config.toml
num_hidden_layers = 11
hidden_size = 128
num_attention_heads = 4
num_key_value_heads = 4
head_dim = 32
intermediate_size = 512
vocab_size = 2048
hidden_act = "squared_relu"
norm = "rmsnorm"
norm_place = "pre"
norm_eps = 1e-06
positions = "rope"
rope_theta = 10000.0
rope_fraction = 0.5
qk_norm = true
attn_scale = 0.237
bias = "all"
tie_word_embeddings = "early"
parallel_block = false
extras = ["some layers without attention", "local attention windows", "gated attention", "value embeddings", "hashed n-gram embeddings", "a smear gate", "an embedding shortcut", "learned residual scales", "capped logits"]
init = "normal"
init_std_qkv = 0.0423
init_std_o = 0.0525
init_std_up = 0.0605
init_std_down = 0.0605
optimizer = "muon_variant"
learning_rate = 0.00678
lr_mult_o = 1.43
beta1 = 0.95
lr_head = 0.018
warmup_steps = 0
schedule = "wsd"
decay_fraction = 1.0
decay_shape = "pow"
final_lr_fraction = 0.1
batch_tokens = [16384, 32768, 65536]
max_seq_len = 2048
doc_mask = true
train_tokens = 137800000
max_steps = 3689
dataset = "wikipedia_en"
Each number is 128 + 24 x the weight over its row's rms, rounded and kept within 0 to 255. Layers, rows and columns count from 0. Numbers have three digits each. The size before them is the row's rms in percent of the matrix's.

# layer 7 MLP down, 128x512, rms 0.0605, rows 118-127, columns 256-511
101:130114098140149164163105178160165122157134132123110112144101140129159117117175165130171142117123117107115100076080147122111145123161117158169132122106096118158116100151153069140149145163095081109145191128115087117124160095115093147106122153134127122121097132119125152103118135083151126135117125111146145162126095166114128146117135154138140144084125185100146130157118130106115126119160105158130106157122122142120127117129123128133176163144088143115137145173138103168144145157124149126136149193109117154154103131106152177129154158138135181164151117099125166121118094091148120074144129154137117143102122147126140106095116165147148130112125132165144147131082115130159164158132143138134181150118148171082137125140116094164075168105126101121166093146120155094184130158160160
137:128141098153101118158128120123107130133083139145113165111144108121161135145148103147132135099157129153098120153143129139165128162107168071087138144118116106169079130126134126092131149112175131128118137097158191150131125118113149103089140129153096108101120136131138183093109142122137151132091127145144140173156176164107163119146141127096091139153118159116113132186107120146128085151114172143144092110138157114157175140142133111107174094149158133147092118092150121160114121128127133124111133159152134095097115119145136141210120151110180141167148124099110121121128148147082134115120128124138141144135082120129140120158111118139152071144104101169151175076117094169119115087167104171089140107124141130102140142174122172139139142141092131094114155089154122119124120090112139
098:142135156164162142147107081165129135160101108117150119136116160128133146151164130124113128143159125113127103129166152118110155120143118111163101126127118123112148123102135091127119120101108118132134122164135131091127137124079118132136105155095173166122156153155120138111150095150140092107129162129105114119120113101133132125100114118150119158117132128130118155105090133149123113138125115091140131131142126159125133101101151137130086168105139135107103129136140121117136157144153144075159151103142099138189155088122112145132150125139112119151153145120124089120118108097132127135153126153123134112111110185087131112137174140106122181135154145124154128166159115141165181128165060138122110153182110133147089129106130163088108149139132114123143149119128160123141085145089156
102:113140115143110106138112127163087136145154125126140189132106115095180092116114113115140104161127105122151118094136168171106112106124138140155151125135128160154096132120155095109165146104121149160159118130137127196133124122113127144130124150129095135097141116125136136118130126144166128140126156135123144100097155164106167161162129181135131115104122156139120118122123143166149097107112146115176085131113157155151136167125118093151103158105160134087171152118128157117139119117157058128118158148111135134114147151132142182133109123111125101122158123124107154104154094124113129106144166099115151099116151101137148158085134164096126086143160134137155137072113165126075156123168137125141158131147126094120143094105138089118151141100115119177090156135121126096072129109108090
094:103125147162145141080100160179145116110135119096118163124094113109158141160178153152114145194163116142105137142120072090107101089126122106150152124152156104116131086139134106166125125158142133091134155150134171115145110119162123093109162131124134161106099154154164132152140114142129175100121106139100138136117119068133139144127127121113139148115157120123118118116132125134113125161147082147146082130085111111134107112092099151141098127154089136152122146139103100120152145175124101110142139142152140142137118090112152135131153138124118165103135107091104134157114125121143108107131094120104133103177100143154116108149183169168135103085151148111096104158124130098128149089161103139151209122137126117103137143132120089128133136119113151069135097095112123133199074126153135
094:078139147164154106076126153117122156088142118168150128112098137069134140137109148125079139127137114117130166144152104098166124129116145152154160117108165149124137141148147159151141121111075124125114133159154140130154137117153109147134123159143120078110154195161163160120157157142129139097184129133164107143133152107141174123128176112165143110157136175120112144097159159111124147129147152106097150161157148119113156143159168146107105146104172142143128121145117156080118139117109143186109132093096139138164090148142090122123140118135115117098078122143118118147110101164135152141150118185117121116143146130141168104062132094149134144095141115107122132129149128145144109138152106133111113094107137116157146147134128083129090111125127130131134134130148166164116119094128121
094:112091134142122138130094135118123157099179143143091122119141151109146105129154160098161122114135100152131138150145141175090150120126114125115138137125147102109138131120133124088169115130119088123071149145146165179190128102122165143132146112141156165108112103116091119163139130139093098112127135099142129113142145147155134111113105116126129132099105128151143133139123155182141122153125115076148137122127132126085123120131149113144110127137158142132133064150124154114079089094137135109094123151138147132144141144148158177131117091123089159131098115150113104125141114089103133149157136113079121105161149132125146114143123110104124122115152149111101128137118102105152129146167071156116127090122113127142108158151143134109093118151141158076129151135065180104129123159146119
102:120116125127106147135175112122146107097128140178107130126136089072140146125157153158132116107068160120123148128107151117124180096111151104167095098161136135127146122124084082103129078139076122094152121150159156126104103107112124107105128126107131143141092165123136138087136172098112122138108109092141152113098122145171110100163118111081134115101105094133107150131072118135124094117142123119102108121136132132118162117159095151165116122083089134133134119112123107144162119125151078122136121173170106133142124140116111142183115114110133119143124115133153148144130118110137107106139123172134117123105124150114141141159140142105154124119121130116137164127150140135106164146114121120145168105167098142112120098109069135091137135139132124111101120146101057108101077129138101
099:165119107150143133193135162135126112131144112130150155112130130145102103108154157132103131151124165139083087177098123131105101139140098109154123108141137099143094114161118083172126155130129128137125149164137157094125151118091119102120120101131168113116120146077107116111148136183134137105109171143102086150108124137122122175120104118131162115114098138154129126093129204132110154143134134109108131131110157134071114135157136119105137136116111126131131138161120106152158108140118159124120199129116112120121119086124123115121148163127132144156098112125139185198159126136095180134077122127175150169096143103151129141127125149079135104126120147155158088103123087128130125115168131147135142147157117146134123151133112104144113140076098092143106100109110106147132084106123111
102:126099134083145142085109118093158141163141097148124140130133095084139099112114120114119112089149124113089139131153109151109119143116123140173136129109151111126127116155126122093128150126096172118158135135104105152152151141145070140122152120083101111122151138143095156137142179108158118159130154084120114121122105113158171111113154107132124151144156132115128145127180123124138130138154128109106161119154119086070120150131109144117091141136127138136142164118131119111138115156124101123101142172102116171126084096123129176148124164124162159128080119122147181128122097135107133136206136174141122185128183104142096147091097124171130097129120120127103130137157083126152129152137131107142136099142118135160116112141139164109120114145098120130115120125142151122135167141128114